{
  "norm": "rmsnorm",
  "positions": "rope",
  "init": "normal",
  "lr": 0.000466,
  "beta1": 0.9,
  "beta2": 0.99,
  "warmup_steps": 533,
  "steps": 7210
}
Each number is 500 + 50 x the weight over the matrix's rms, rounded and kept within 0 to 999. Layers, rows and columns count from 0. Numbers have three digits each.

# q: layer 4 attention query, 512x512, rms 0.0308, rows 116-191, columns 0-31
# k: layer 4 attention key, 512x512, rms 0.0299, rows 116-191, columns 0-31
# v: layer 4 attention value, 512x512, rms 0.03, rows 64-167, columns 0-31
# o: layer 4 attention output (transposed), 512x512, rms 0.0262, rows 64-167, columns 0-31
q116:580492471533529484555422560481429487460537436565504452463477499525454507615492573544499517530521
k116:562444538514480552535640557485546506561486437426561549534494493507445541487541499486463390431510
q117:528442508485577518499451564558510488425535514501511547539529520542572475497505546575543652512462
k117:464568481549535470432491509422496512461467467512505457594521462544512514427494500455486499455526
q118:462550431525537513538539491516482593473448476508397453585492556416512439583551588651475629405466
k118:501601452523499457420519522505457546576477577575551517433528490415405474526529427428511530585450
q119:501502531549572518483504454563530462416464507479502472522516544539431549463411547442460477529480
k119:452542550522504486484488448510510457556551494556476467461450439497491468501451594467562460494508
q120:523535525492484497524548471540496497491503505508545472485531528453503471557469532442512456575530
k120:451509429586435432470456503539542506497491498514533439418548475505429510473536501453493496491538
q121:532515483509493518511533513468443476523465468482508495508557574507452501556497564478428610387482
k121:495495505450529543518479522509531451456487428429533450442451452528570573526533551577525475512502
q122:527432410492422480492436484526427464445519525569491446484527538421597531479569584521498494501502
k122:537466467471531509523465567498472474399504603433441522481483501384490513458492486587435525485530
q123:516566526486463481498531532473501571588497486514428542505497513408485524507495549453541589495492
k123:475515542511527516509604475562525543429519531478597532547544472473514530543504479512439514527535
q124:473557480510591411470509550444529568487535588564451508508535543362545408467521515504540460396496
k124:460496487598569470494455541468528509511559557544528406514525515494558441451506443432508527444547
q125:470533528536448463533573549533560479447511497532460441487489534470581523450579485632517457445572
k125:477487522421495501478571526536488487499470456441518641453436506445501564486489528480508485479442
q126:501437439495531545520510510520533544438450390500578450489517506425479581502547542566595414541511
k126:484464524508509489547575514490561436566426460539410538517504445460529488473506524544452429484553
q127:521426472456484524529472481490459465398503465515525558515535436529536499390503551536463501497501
k127:561493528470505565521672495513496506506418548555441529492512501503472625447590604454431384489514
v64:471542538456486496540460513527473521588511474555456463536469464517480565455541515535554448546492
o64:542464523538463539510464476526453522481453482605570505471431563503534528537513487562552549529561
v65:481502480570492501503508488559446477529518406434550452447594538386412518495441430485458501589488
o65:548469501516498498509544441485543516419512495418494464498452497504498502435514481480466511501494
v66:489485459545543453443514472480498601492447514423476520412505526530469408500526522479509561524532
o66:520496506516571521490516478474540542579463525498481483496462466525474424444501509495512468508495
v67:467469464503480472541524479480495521499505443478497516497452549479479468471486573429484526508526
o67:531481555487484506501551497506504467510495507444621523476497489477511463473484514545530531542472
v68:510536511489506487485473518504534486494437423472520542539583482508518501574460493540520537607423
o68:511523546519518492446539473456490477508478580475541520533494570438525464458486449525550554447496
v69:474489485516502507509458471477440470470461526447498559476538503493430501571529507539556523479537
o69:478518486502521506510521526523494534482381535498487531507633435499506541498505489420504506446495
v70:503462428512499509498547517593470507494486513390547523480618568540539529509492452470469535362544
o70:500410475505516489446507543504500495500456537482474417490542458522524510517430535455493521511519
v71:479501441525463537510503502523496593470462466479543500489468516523504545496537526476504450505562
o71:548416423513493532445491511515510441531506522498541547554532436515517517522474461488504471532469
v72:500494505493507511509429465505454591501444508442456521444480368457548467515483567424418521476533
o72:507514475459528405528493494414500478522463501481550433392463440481480487424482475580550446518518
v73:495423499475523483472559489488518450557476460361487466425489507521475477482515508484481519472467
o73:445526492555495533556532462561490536495555600470440483610488506608525451507481541555504567495527
v74:489613553505510555521500492466578492474440445711418502465476509404362640524515490478411478607577
o74:511469513486536489466474507503554449543534433526522414462487530481491475526499481455475476446556
v75:454508514458483489497555477432491457529518521612488511481459488427501470530462481463485508507548
o75:512476470558487480520446586527473454454463485552464497552489534525569503485420460490481479521495
v76:561484549500507465471548516495539532428452489547565523492489546523459563459521550466482449514544
o76:453469484516519470490573448497513529492406520531442540488442485545514522460458425451524534511530
v77:548522546430560524514505503481513510535434524440473450559481483358530458491506492449406498489563
o77:468479504561520510502502482533505495429515542482497481522479508536506550563447521551456536488546
v78:499537480526521464519474577435522466519461487512529537510479476545607521471494483457491452457482
o78:496508506491483514513444522518430533516529536500544482405502522455528520489460541493468494511457
v79:519525516482440505477498510482442433504509565507540541481441536514466525476496457558470458509519
o79:516475449450515455521469473460552524505391601443497463545490601517470475478581419567446418438555
v80:516476461479513468471494535489534546534495516492561557474576495468472529461533479543514521584495
o80:476572536520467506535539511513420510484516528534479521462515513499463494504487407521543532460511
v81:520469453497501491519475469493530476576579477540438460569471433503497460486530506445489545519486
o81:485477525494526538481512506469550492485555501480505507370514506468466488506548477524452496523441
v82:490518464529521503572457460493509535505528487477559491433499534528493420467503590566539566535525
o82:501476495551504496479460499510540482382570474551479495540459598511629510577449525448467545571533
v83:527508478434501544498522510543524540408481484438467485503471540538469568435570495483541389482523
o83:473482580509510459375478433532533475472527490472502471505363498496507580581487474486447444496498
v84:512496456489536520562461487489473483472529492581456524534541488557465517470537532614417488561434
o84:478580572483477520541485489569482501508544566514545558484487452466403555586529495481496471571475
v85:518575444550532481548523518479482495536515514479523459480470471497649404455385482514551489503475
o85:505519539487442552504492464452506531408512536490509482463555433498560500543453449514472490546515
v86:557446432486493502466558492477515579550472543484555505424519512619471495516443494546562576566408
o86:488485567472506514528525458477556512490500513503471453503500486447519540515539489459478515444519
v87:473507486530512506484387480507467428448482499531477583505500427401568523475495498504445513551582
o87:549441443500497424500495494485503523523599510505541481562505490472481431576487469495422445459449
v88:526520469493458474497546468512442473500491565569483479487526559550423504459593463547494467431453
o88:535542602473526478511575513469477426484529503487489486359480419515392428517469562479537440505485
v89:496497471549491567507537506470503607505534531514449476574494549475468517490537431548492566583476
o89:502447509465582452442453548492513444541512494623453479558515511464424517522527444561502562501431
v90:449524538467538489452547533506515488499497583497466542596504512463411435413500437452502430562436
o90:516550487525502519529511498490491502468565516534460556546536546476581459528340462419500569537494
v91:474528515476470499486505497380446462486481608550537446474491558519485522555425568542465510510378
o91:496531488508538475488516472462499500528476594560470441561500492445464461471501489543497602503512
v92:481573575379520505478516471478443510549631494532482493497493548485517502511463514432472547519491
o92:493565531513455522525495472482477439428552569465556479459477458455529466510491532590601452508542
v93:535476521465398569484481492465467476497399480448578505444519527572418508473485499477449526465506
o93:516466492493517450481452512484552457502456476468506505529481523500483475358494454477509608482522
v94:506528480486516512521498570489512459565451500486462496495465528508517459559457452410471500582417
o94:500421397503509437507432537508503470452488532463472539548458556444464516522504499493477474437541
v95:468595451464508498493512492504509541538443444552504468497551507449531462485485520567457562500536
o95:512488449505458543508490436420558468456407518523423497470505471540425443494526469527501463545551
v96:526493541486530459471528524515464563438507502531492512513450550471531529452540448487485473524545
o96:503529517488511540524539471460523552538569564505484477500520538490443383571519499500520439438558
v97:478509494458472497470508500568556472480480523501484512515490504537485496452557527592521504466484
o97:475492509540445546497490508494498486450552411502476538411562514530569464534502577496563537480459
v98:468530564512487500506477505468519490538454502415560389476565444508569458484402584513529517527515
o98:517520443528472566504555500506477503517451544473454582533472499509540514470423469526470444539472
v99:491619494567480503551543486486468492591556412463490419530507526459518458450508487449498513541418
o99:523518471548510524481487551490495551514515463420491459551446463536534486530473508524521478496529
v100:559525521487442588488529468494474490485513491471494476553543446536421484531452556527513496455426
o100:537494502481482542519478514499549456463519492435475477600520510448446539488453527464532472511499
v101:480519490474452509497512486539493539506583506490509525534452516483543559468468473497509569488532
o101:499440535472604441434479440470573420534543516448458507612510469507474517477526531460506410491473
v102:527529524520463471503468482500541527384494581476485472449470374520540412440504490519469519508458
o102:535511547476520528580531519490524525550458493490510521491522458464494378502581466510485457461551
v103:477489485503521484455414526474508472586531489458547512540478531460460443509524526469505544475535
o103:490454521528533495461453477544558490377536487421502452512503518557529491547462576449555439539517
v104:455478524487475491437503552531532509477570576584519476478461471448576460435542506444411490434560
o104:527492557517412500496503524547478537479534520499512515416471547413509523520466488432517483553488
v105:513471544464544481545476463492497570467535568466622457465556461549416422560521510464551536460519
o105:466520481513523513500468493509499442492522505489517503548476516471520549443501455523518471526481
v106:457522424573468538449538430581499518600460413500404486380508498559599449572512490379482532538489
o106:532479485473495543531545542472556512571427441458515551516515482475540502498558503515492457499517
v107:453481510560455457517499500489531570417548556525494620473517449477475497550548468564579477479584
o107:527503513498488509574507479492503526582484498523446541426557386479419441519542509488532581497472
v108:533499496538490453495543496473498504538466444468496485422452588549516517559514501582495545482615
o108:495477498498481540507417523424514507436489481534432442473513564526537527524468513589467464536587
v109:494522558523500511514486495538390447512483473540520447439506554530544447525473462456515492447512
o109:515511459555392513545539498488483542515454507477520505497512455535514447509458470533556515417507
v110:462567532416536478479507576512522564477544492556523458492492479445517524456485501532504493406488
o110:549482475496505478516446530513542490513491457474551589486524494438436548520437514570459450484426
v111:501526508452485442546457495478516497450483473461477499474452472486563524508420484427516494454548
o111:511435515480534477511490478466528528571468477515486497488569446424463470522545456514461478540505
v112:527518505468470503525535500452528412529557646486546463518527531520511508497455479487512545474427
o112:498430504480429494546491526477483412531510517577596517496516438503531488504460527508488526502540
v113:480476515486493510509518511503555515537523520533420512552561561548536522504493448558576472472501
o113:488512499510479551462532446520430516554534528499512567476430526556516480516435458556511516458446
v114:479583484565490483512526537478475459484472531542458514467469498542484467577542483508506486470510
o114:513517561485525484503584440447530393489449452528432452510519455483498454450607472549534514418556
v115:506490519437516452470460503468454459433440432460614512520479522461544588464497498492513519526457
o115:455512474498457520511515517526472481438586413464501500515492529510514488538499531561433471508464
v116:501458484487462503568504474486464479453480546617560510536512489516509432454557501468502477519543
o116:460491530517392546497514535537485569478573495459441558474447473570568483531581540444520399484528
v117:464530454462538467517519491524503485495453460488474515418517537582462446505480518445537552492501
o117:493507447539492482484496425496493500483522551511506493473509526591419506547421493490508557498554
v118:462421432534489519534539538486507484499540498558526538487504522557476526521444465496540522423458
o118:513489564511474519524491498513488515432530524493404517471498488474535572526477488514440465553515
v119:496479432569539523502398509495560564503484454557594490493498426458485506408547498420441468510500
o119:469530526502518524470444529555489459523532434497486478473440537534488534548491532538502483567451
v120:488560461508530522533508489539509503425491545548536604501461471579465566536549551536505502494452
o120:495495452476486503506489552459486474573484544509583560427436403574516473457514493510494557498463
v121:561452446516513490510538440572509458532380432524515446398518459582542541530572479575456544566451
o121:491519494486542502516470527537558466506431482506533459561457562554423571474498572547475556559481
v122:470503449441535530441494464519544530517516572532496548532528488535489501480550445350451594580587
o122:452449446476513474491462514509543521541492559483524495464559523484544480449458567483532594497508
v123:550502540457540500521525470455482516449568514496534478488548500549511482533424540438550559501469
o123:515488557477530508533530464479515560542509555510495439491520472506503485518573513392507454542500
v124:504552586551562511512533490447509428490498487507500515495507510533493513509512530533469532462541
o124:462535503487552522439407502478573503509491449459514475510479455495441426433447530550511472517478
v125:460504502494566529521454491481484467467472449526493439486515501438451408506510580498506515551532
o125:481517447549456529521445549554472486457475487509523533499536462585572448512455473460475509512477
v126:505526555523545508446498472543608477536521416454509534435498488496482467445524543560490564510516
o126:527538503486474456580411501460515496544475450553453488475575422507419484423474556540461537566564
v127:485489428562504524464508483480485613498542430515494571415435564541566481522509518546539466462484
o127:487571490512530536495554400489540517459565565514498455452430439534470483487487487598457523539533
q128:506513460527547456417514450568503532497466510526416451444483503529438485559525471465540487523428
k128:521520569400552515463493461414442482454515630532600518560425492517470546524476488538425521531447
q129:436482520416463525450461515526509512449539463481550445545518607487592484501540573494548466509533
k129:436489406573551424530469508594501495497536398429437440418534512426544480480527473490599453564563
q130:491477479568526544491525456489552505593483566523458564437484444539417500487468474487460467502486
k130:565534560424471560486494455442530484483498489464521509524452496483549472456486522502457555513512
q131:508520534513538452530454507548522454474533385485515546607579508470464462495523462523511544484492
k131:527473443511503522583543557503457470448491436491486472518566447486506517464587498500569398467496
q132:459515449477533467477460489596545566501559535438465665568532452508533456472573469521532601513506
k132:489498577456483467469507600575492556460520408568478605573540467493451521439592450520548465531514
q133:515523446448453518461481508467588489458462565519530437496511547581533455460409575567519471621515
k133:539582550423429459477469390440446463546523482557548504517463594424494417561470534577517493502543
q134:438506399539529459496461540568544505427513608544463361429517509595496498479471508592494356483533
k134:486466554502499499471501482494546472506467475493511514444554498517473495489457545531470542539468
q135:419521475582549466460414474559536498478552572560432459497475493558416507534532524560428535509498
k135:477594510510476508484474484462521517540490422505523532495511486440524467603493507464509552418451
q136:549555589410425470508526451419541474481484372525559496511404548458542535585513445561571487532418
k136:465505491570480494452468429568518462466520528477499412503491499529395530578537509492440598480536
q137:502439401511560476376391550571538525549486548399522427581533421563512477526479523579568525503555
k137:530411500507473460561524592495460535442573444464491496427484418507556560387535481468526444544529
q138:530493552474481512514578459425483440534511441616552531504514543434510529520418488384518503481423
k138:479530525485534498470460459452518540499390454430520442540507526392467518467497603505576507497478
q139:473482496443538486529511470501460421528536476531491495475454487597467480458442577482498444530485
k139:490513480497489507545428525546476480512593576528531443490459503521475475445592459484514611385494
q140:489471542468456505494523519479477393479598491546571468532505515467522489516517457608630559418525
k140:447457435580481549483542464590442477470405591480531535499490534511504596510482503552439504471569
q141:548500575442565515477447536518569511410409410484551556489474525453488569434538452414524555449442
k141:459522535511463478483412511451507566500644498486481512448516489559552521416530502547602431481525
q142:477482431511499451487503457517574560529519510521529432467526484399481486500495551461556488530615
k142:538559450502440593561511487569497496499451536396455508543496545529582477495451579510552458583514
q143:421508509513502565508432551489533432440399504440534532391543460458338529505561478530515451456541
k143:486520457610576464436488462527523424521440549504462461536545426509558488533484473487509463452502
q144:486516430470459514498525536530504488422435523428545492471552515519477453509514545491531512435474
k144:535522467472485509495476517457463473536490444515545488481538485451497509487442581460560599492487
q145:518514521478432511534518530504499483551533541504499497531414498475634484478451501537454490509544
k145:452408548570466468461494521577513471602499485497480539474498537526521489534487450531504539511516
q146:437448524480542462485473519549462520446567462439479558570623492445472540485594480496490565450545
k146:520449454462525455530520527529539501419512505460434503454559442498515464470546505417498363508559
q147:527575494486471558520580483431458474477412481546524410532482580461494463522506502531527531535453
k147:456494426575439432457521459519482570507463582516609476516445572520466535573470523503458531546554
q148:490505480492433532549445430419485446533470469512521524420490487465472482537451489491535581512459
k148:535513433567432511543551495513529568538489538563581515459477484488419503582513459561502526463546
q149:419467490534540484542438524590518573534540597491469453469502406559440459475489528470500443550511
k149:562450538420593596514592567493496477393527437463400486536526517520531468375564533474517484452515
q150:354415454591597361476331606673536509589702591414433512553613330486442453441525466538502492551584
k150:540455506407596491485538619529540477398584476520444583634511412483552495365583501469536341510526
q151:417538506478570445541419520447462506509566521550563545493558539494481485437559508503483413588522
k151:493422512560523392438467545513550592482528588514524498370514483618457515578554431611431483451537
q152:418444562529594426560566599607501491430521573505428349548566442522372528384566498540526454429587
k152:543450567419546655584641610589480489443554458499458575573616434482566571393522510625458331393570
q153:449446464503507507467477536554475504494465507490534398530565479559465471458436531513465445481479
k153:561561517508532512536599539497419514566532493566573582496415453481459545475506542575518575524472
q154:481536605475518425531556460485531470532490453499471497442521530518399485664607562508499497581510
k154:452536439620463399463441466579517467482575603541425504452546499464463381457577553541506411430610
q155:496502485500520456471485464545574481413469455548484517444545407479448543457539430456531567508547
k155:550512467507555520513510471497445369457521424448487446439455428570502429405530492469429513387505
q156:576472552499510545506580516491444495472429423561535458599499431492505439516525455587473458510513
k156:553580490484518527484564475567491459573529475453483594484444428481625518523555526508467430436447
q157:490495509461520487437505552508561454628526439460432557535529558424596498455460500467531414582465
k157:419560515483492500491470454548575441509456469492484557448568502502498462485455475498548598508444
q158:480538484480509498492412500503572475498437542486459482478480559592534489573559494488478471493456
k158:529474515514543491556463507482476440493509489448562486512468473555474571536392509408518519511427
q159:450509580501514499474439481445550515481511426467481501581526425380494501374499491440571491480535
k159:543580512446492532548495490509486421510473522495509460547530522506503455438521498485463448499533
q160:464477428506466547531530524479532484460478523527527576452497491439558524492474526489466470474420
k160:507440446489524499487527517466620480516546510483514478466548530409506539484424510457496457516531
q161:530474561523441461509523524498466442476496490589433525512447486590535562579531519521612543473439
k161:508459463544521437526601536449546539561475434482573517527518592416511447440448462504531491452479
q162:435531510508488529512457482514502480506548465477530492514517418456391540427467527524540509521464
k162:421494511516524469478487480530575528523435484488548503534520489475545583506505429575541479454522
q163:547447459491510422428508452495509560509466470474523551401472464500506468466492534528510360475489
k163:479503599482459454561513503419465484491477504524571566526511594405498517581549549494516562498433
q164:516478408500491452529547476455473484501515492475640430503458451565502429445537500540492537452462
k164:503522523498540540524503470505453494539424488448487469557501616464484473515459437468484489518558
q165:556523433548466525500517573536508501465505597489459428510426402461570489527506525589483375478560
k165:507458529413497529501530573494559442548496430549490573657471584473567493518588504511501502535488
q166:522559494490488532506493507461503515599557508431481573446533417515482512514431427489494479485444
k166:478522457519379462471472504557521507503564557454461505433507540516520469406478587611542468466600
q167:474457487495522442517419513527547416525470457536526503491498579511447431531475595508470529549596
k167:552447501518536530503462553492432568581506434451457463542467479508533531561434420541445524577452
q168:443536418458539493458448470477534543499464418568517489535444483443499542415517516508517489524539
k168:532556497494552413518468511528425473514461488444337489590487548465456380524463496512464589504446
q169:501490537496530518524430473527516506410470479564543519405557478535504479516549514446445569485526
k169:456556476591505501484497505563478515480519611564565538535575625503461487522465549494458572519504
q170:507509516443475455510356491487453423501584500523475543530513441544489386458523416491538569439495
k170:517492448502527489446473507460464539542539465526509471418584607527446593504489588438487555488551
q171:465519533495508521553535417468481522468503522422490473496529460613433480478548559453565501514502
k171:474497505502532478483477514539526464504498437468543430626578555466530428485497477473533559467495
q172:485512514477484377571550458491495427522570478462567458460574558588477472527436463516540542620499
k172:544463457591496510461460464495426490572502469529502408548529465568536428506500535513492454528512
q173:471458483585511509389541492536488539440469556456472501622449509452499452427574513567511559464494
k173:583533500471492498551617476473547620495456509456540516563425574557525501503493446448501487485454
q174:468516486455503521520494498499426489577505517540469537565503519461546501520518550513451534441506
k174:498537507483506542462484491473470558383497551460532596527484418526448442453460495550470487522568
q175:485436518433576456416441519531569459489561520595420554412483451497370525542538488451560445536460
k175:502539485592455442480526538501506456519434493573465447375538493484399459375535488475560509510465
q176:429502502517514444469542501529513580506479571492483452432515450514579451466457411495598503488507
k176:460540552443471537496528501559520498518504516437451547540493490510409511533461591480367521518490
q177:481544532479515539532403519470467571544478435433479602501541413462451390524578565505531461541454
k177:460468547525423465529485553577519554543531503479564477515427485597496404491445520498506520535464
q178:483551508476534477481469566525540507441423507442525518549450572463519574461493569614493516552466
k178:455482466432534511445538482457521468545512417462545492573522471413545476493549508398496520488496
q179:468459478522528481463565522505581476495505477523590476553501534484508537462445493546502450517514
k179:492458459535412506526535530456542571513500545522515545398394390495483545460500467454448414491493
q180:509468550580456502480531473512509511423511510392461429450454514498455592440464527465485539472533
k180:492428516604439528436473525509499600499493619459553546450460448586557538506530433450462451500513
q181:538501636495424518455570506486464480539550355471504495532528501411574491495470442507523480475506
k181:552514442462534555513399481460465518388484489487499541517382491474512477479508466501562492469491
q182:508531531553522495484495549437501468458459515563549463528601499505397465516472541545447535508576
k182:434548532519472432472465478563453468515592501562480536456437562542403511507549407463466564474505
q183:510485504483476465506510494493469552479589493503418559418465472536435532550485564540451564429439
k183:482465464566456534539488457543460470471519497552520512509471477511472486479457494614572520470491
q184:437482497483509506448530488505538526453475509519511472469513489479435518467544442442465492526531
k184:460421580479518496530538552495528533436527479451472535460541492553552476488499436587517378507535
q185:539447452490602533464440525484590535460530525492545535491482401424523563450580566546385480515564
k185:543467549482482444536503546528524477490516502407512586544419492568578504505559527587505445459468
q186:543386524548489476522564477494504559494509478459555503514476528563447586534423457423509520489471
k186:572555399500479498506566482445364461500408496538534389514540481449527503482450509403517552471445
q187:444496511491537523481477512512487566588470511544528548560520548444552495435440451455501402472517
k187:517539479486519500556524512485586521476555462527422523410565435560462534461438516452563486469522
q188:476432426531564403444508476565565505505495464479462515419507496596433567511513465500427459466499
k188:547447455445558469450418517432573527535544395533522508492498432518517454501440491429544440592445
q189:511500461521451487529462487494469513533479486488414471488518473554487415503531469557500500467582
k189:510504584476524485442481524486479467392509486606504511500481564406482558500495452404458532612532
q190:553441531425516537561609501497515514522572542465536561515465515454515570449596504558504470439407
k190:561449440474497443490431492408533476554492480449530485530463483551574433480489509490506378531482
q191:543456586543449420486467522460474515457544558466502505577473467532529425484520493480441547575423
k191:509451567516512493459528517502549471505467493506435524460515493572482519500544499547535585491517
v128:498504519486450520525508528534507418418513445485540585395448446545474549565483496489437500481487
o128:523472519518525570473449456552517557422571413429557568578530569482548525557445563441465430555471
v129:502460435540510550470469500496517493552560517447459554459515532522460526543509541527545501617465
o129:497493521520502522563455495498472485530537539476483550462525523607516505589466537512537474568498
v130:499560474473453524518410492486513478590554488519592431523492497613567499434499529508493650397468
o130:452596461509463537539470469448501453545627582540575569483533490567563462475551529537531558538520
v131:519452449545472524512410493499451467472425482501415456475523489506419454496552504473497592527490
o131:464460480453546525500514495481447452510523497537511391527552483509394448458537480461499471532555
v132:494542562514473552515592506504447547396472489466485533505492506502395489449546499574551502529472
o132:536473595492522490425529506478511521476479424507531435531448498435453466448537504367542487457484
v133:489580503486496563546463552466489420419495518387465515381499502530521467436491532510459611468483
o133:498492452491500486517457473486476560528545530439460598365452454422492525579505495506540490559443
v134:535436460438489563481526492481521502466572454444505529656463525480506488526408462489530520621483
o134:476499534501540495485498500531493489511515542502538531512405539427490506583482450441523503553459
v135:466563493538488545468468534497454607544533510547610513462522436533516446436494420445406435425360
o135:440545504459483506481481513529516493607486532471559477519522512463595482444503445490443507488427
v136:535517452494458488515480527460499448432484509441523592517455516418568527535556545505488476458490
o136:457451539498488482494500546521508542462511455499524537461502529488560518435600506479512455515451
v137:492548467516458545476533506543547520560475534543397569491495445464537610525447535430463403539367
o137:545491491462525462461500492506472474501462503503442494460511485461533559502578551496497511535443
v138:493507516468513466494492504514529456474552489512486530381471569469465481538478563537506461496481
o138:478554535505449459535534477465488453482443489461413529548560468444468421448503567547471512518520
v139:537452434439446587476567492497499522505396389506553555514414594609518461500482480545500522427461
o139:400504457474518536499582505483489558572460426445602528463436506543473482440566455527543472499466
v140:534519534486502460470533488511492532614552477551434506500489500542468562560468520560572530485446
o140:518457547534555449473530538503508437596492460576549416592503627538410531505489467548536510437434
v141:525442526465445505505534443439518503399411476487582529503499540476550500503421548500500504486466
o141:513495499494469498505538480474498508535503513498540482558519448555519498486421491488481529504530
v142:495507451502499454462445489472574497521518457405447443459488495409584493472508486493498482383582
o142:539535544479497501525489503458501481443518556459512471473517352473532510512495531475510448504477
v143:497495524512555485476600525457522533526450487441532503458487523588559516507512475592489483408481
o143:503507531508565491479530477477513529410409611469515485488495484623559511474398474464507583473500
v144:478540470414490487485484467485518537466433533534534485566461559592474462448451485516507505462515
o144:465501447459499488471525505459480590470470540572578455552475530495467482451525523468534557523570
v145:506489486456483515474471515561549469505465561534523532561383582473515565507547456510480413521493
o145:487447559498509507462475496504501532493493578511549485534451540479519559513561445569537539549536
v146:497489561427465509540485495467492414476486470432549506428471521445469513469519511416415435477461
o146:491581439455460498579564539512508517462463515536486522568507519484483532534499490401498445518526
v147:532545550463485489469503466542478351429590520519395481521495556530454547500520490552477502422485
o147:475493498474443539549483468501479550478654467505597524555526521446537480557490552417520542449587
v148:539490481511514548509492522479445477514482498486449504581463483476527472554499621595479467511463
o148:524540529517509508536540504485474486494529580475420486575462487501579460552471588491449508509506
v149:495505508477514495576522478489501495599513541542529504583528429568522496500522468476493555455499
o149:527490512499477510523502483496513465566575615464391530471518505574481486473458432550535483482487
v150:459520490462548483491496520509431512503538460544514457505390547477556455449502541454458582514568
o150:486509504474505502514494503518502502510517488391436455481544530473504426428494494448466472475529
v151:463503432465539448567479529475481449434510438482497460458557462441441419550480482473588538533469
o151:518512469475438543500494502465513443461501459535533576451476410536488490551456498509557501574457
v152:504496462522446499517516472439492453543475424567441434418482479564486504492524573523496478470407
o152:520519503494497464537497516479497518508517391495474452467491456517489492523574530467522366495406
v153:445488517443473466481522511458501507369501448478514529478506466422463500453546490497505417509483
o153:500462481431490492469477519491541466444486369482475501506488510394486460405503475513558429547460
v154:543521532472439479538507482450476518504561548499550562487514473497547533525435510513518558465460
o154:545527497518492471509507476471511442542467515512453488494482463636515532472499539509520571481463
v155:523444458480501457506472533509522518547501502481512545518536561532535481461466519461554506501532
o155:480509445510501444501523589533481495558441535490441595500575482522429459452514455459563521499456
v156:570509468386491521538512486524548554510489504490431515449475499482380560459465555510455552468599
o156:487457514471540472455481503544518530564433442477540472496496485407448535514464496393479499522571
v157:492522510532499497521486484498515450546559535452475542499491559516552430453447484448478526437520
o157:556543481484551536493471423409522488570566578492446526484584450534463470521442460520469501568515
v158:542506533445489491482393446471496480501506562538475441572480448524527537498431466495484476478438
o158:503523495473484459473499518521541464462526504430581369532523507420512447481464534505528466408574
v159:477539555515468512525493503551496484550514508446385490477506444495633461569556598468486499424526
o159:574501430521487486506462466474502477426483508515439456469501446432451488568422599473455420484527
v160:440554554535519487459453477468443497460486470504526498556518502572554424509471468465454587534529
o160:431451511479521518484439461487525576454507510491504502600569489431532518540498602532514482651540
v161:498517601477532534502456469503460466529528464523489437469526530513432458494500418422613614523534
o161:516448511481534479459489488487510509602561506480502448520533496554458461546419464491472526502505
v162:493473442467499457476428528464460417517513546491461576411467479480489560470549471418520550453499
o162:486511544519486501531471513504467429508592521577516599432456501478484509524522521588562533371481
v163:475441540523476558482447512498483557570550467487514428355468459465480476499522524505534482582567
o163:509494497462491498524461471430503514555518588462514581454571494518520449470479456529513435564528
v164:522446439539513524524487525498584533524510448530462542445513517471561516440572454575592520445508
o164:492459536506487526507517483442480500493475575540564490506504535544569575401549485520586551461499
v165:523545471466537510467445551515464485564475547572439499490561508401470433544471519484550478483539
o165:495468441509498493488504533501509522561478466572515492493461488453493364422462494444486429468482
v166:508530544558523516510528525491469504491525475535490522548440518417460435399463490426560444479608
o166:482481486506538477429559508475567544429554447531490494430481498514489358404540442492524534427523
v167:487522473453521548548513536494533552461525565542449511528518515527511441425486491387464438491442
o167:548507455482535462501550510495524519494503532482485494513466532448445503441494463402566544535522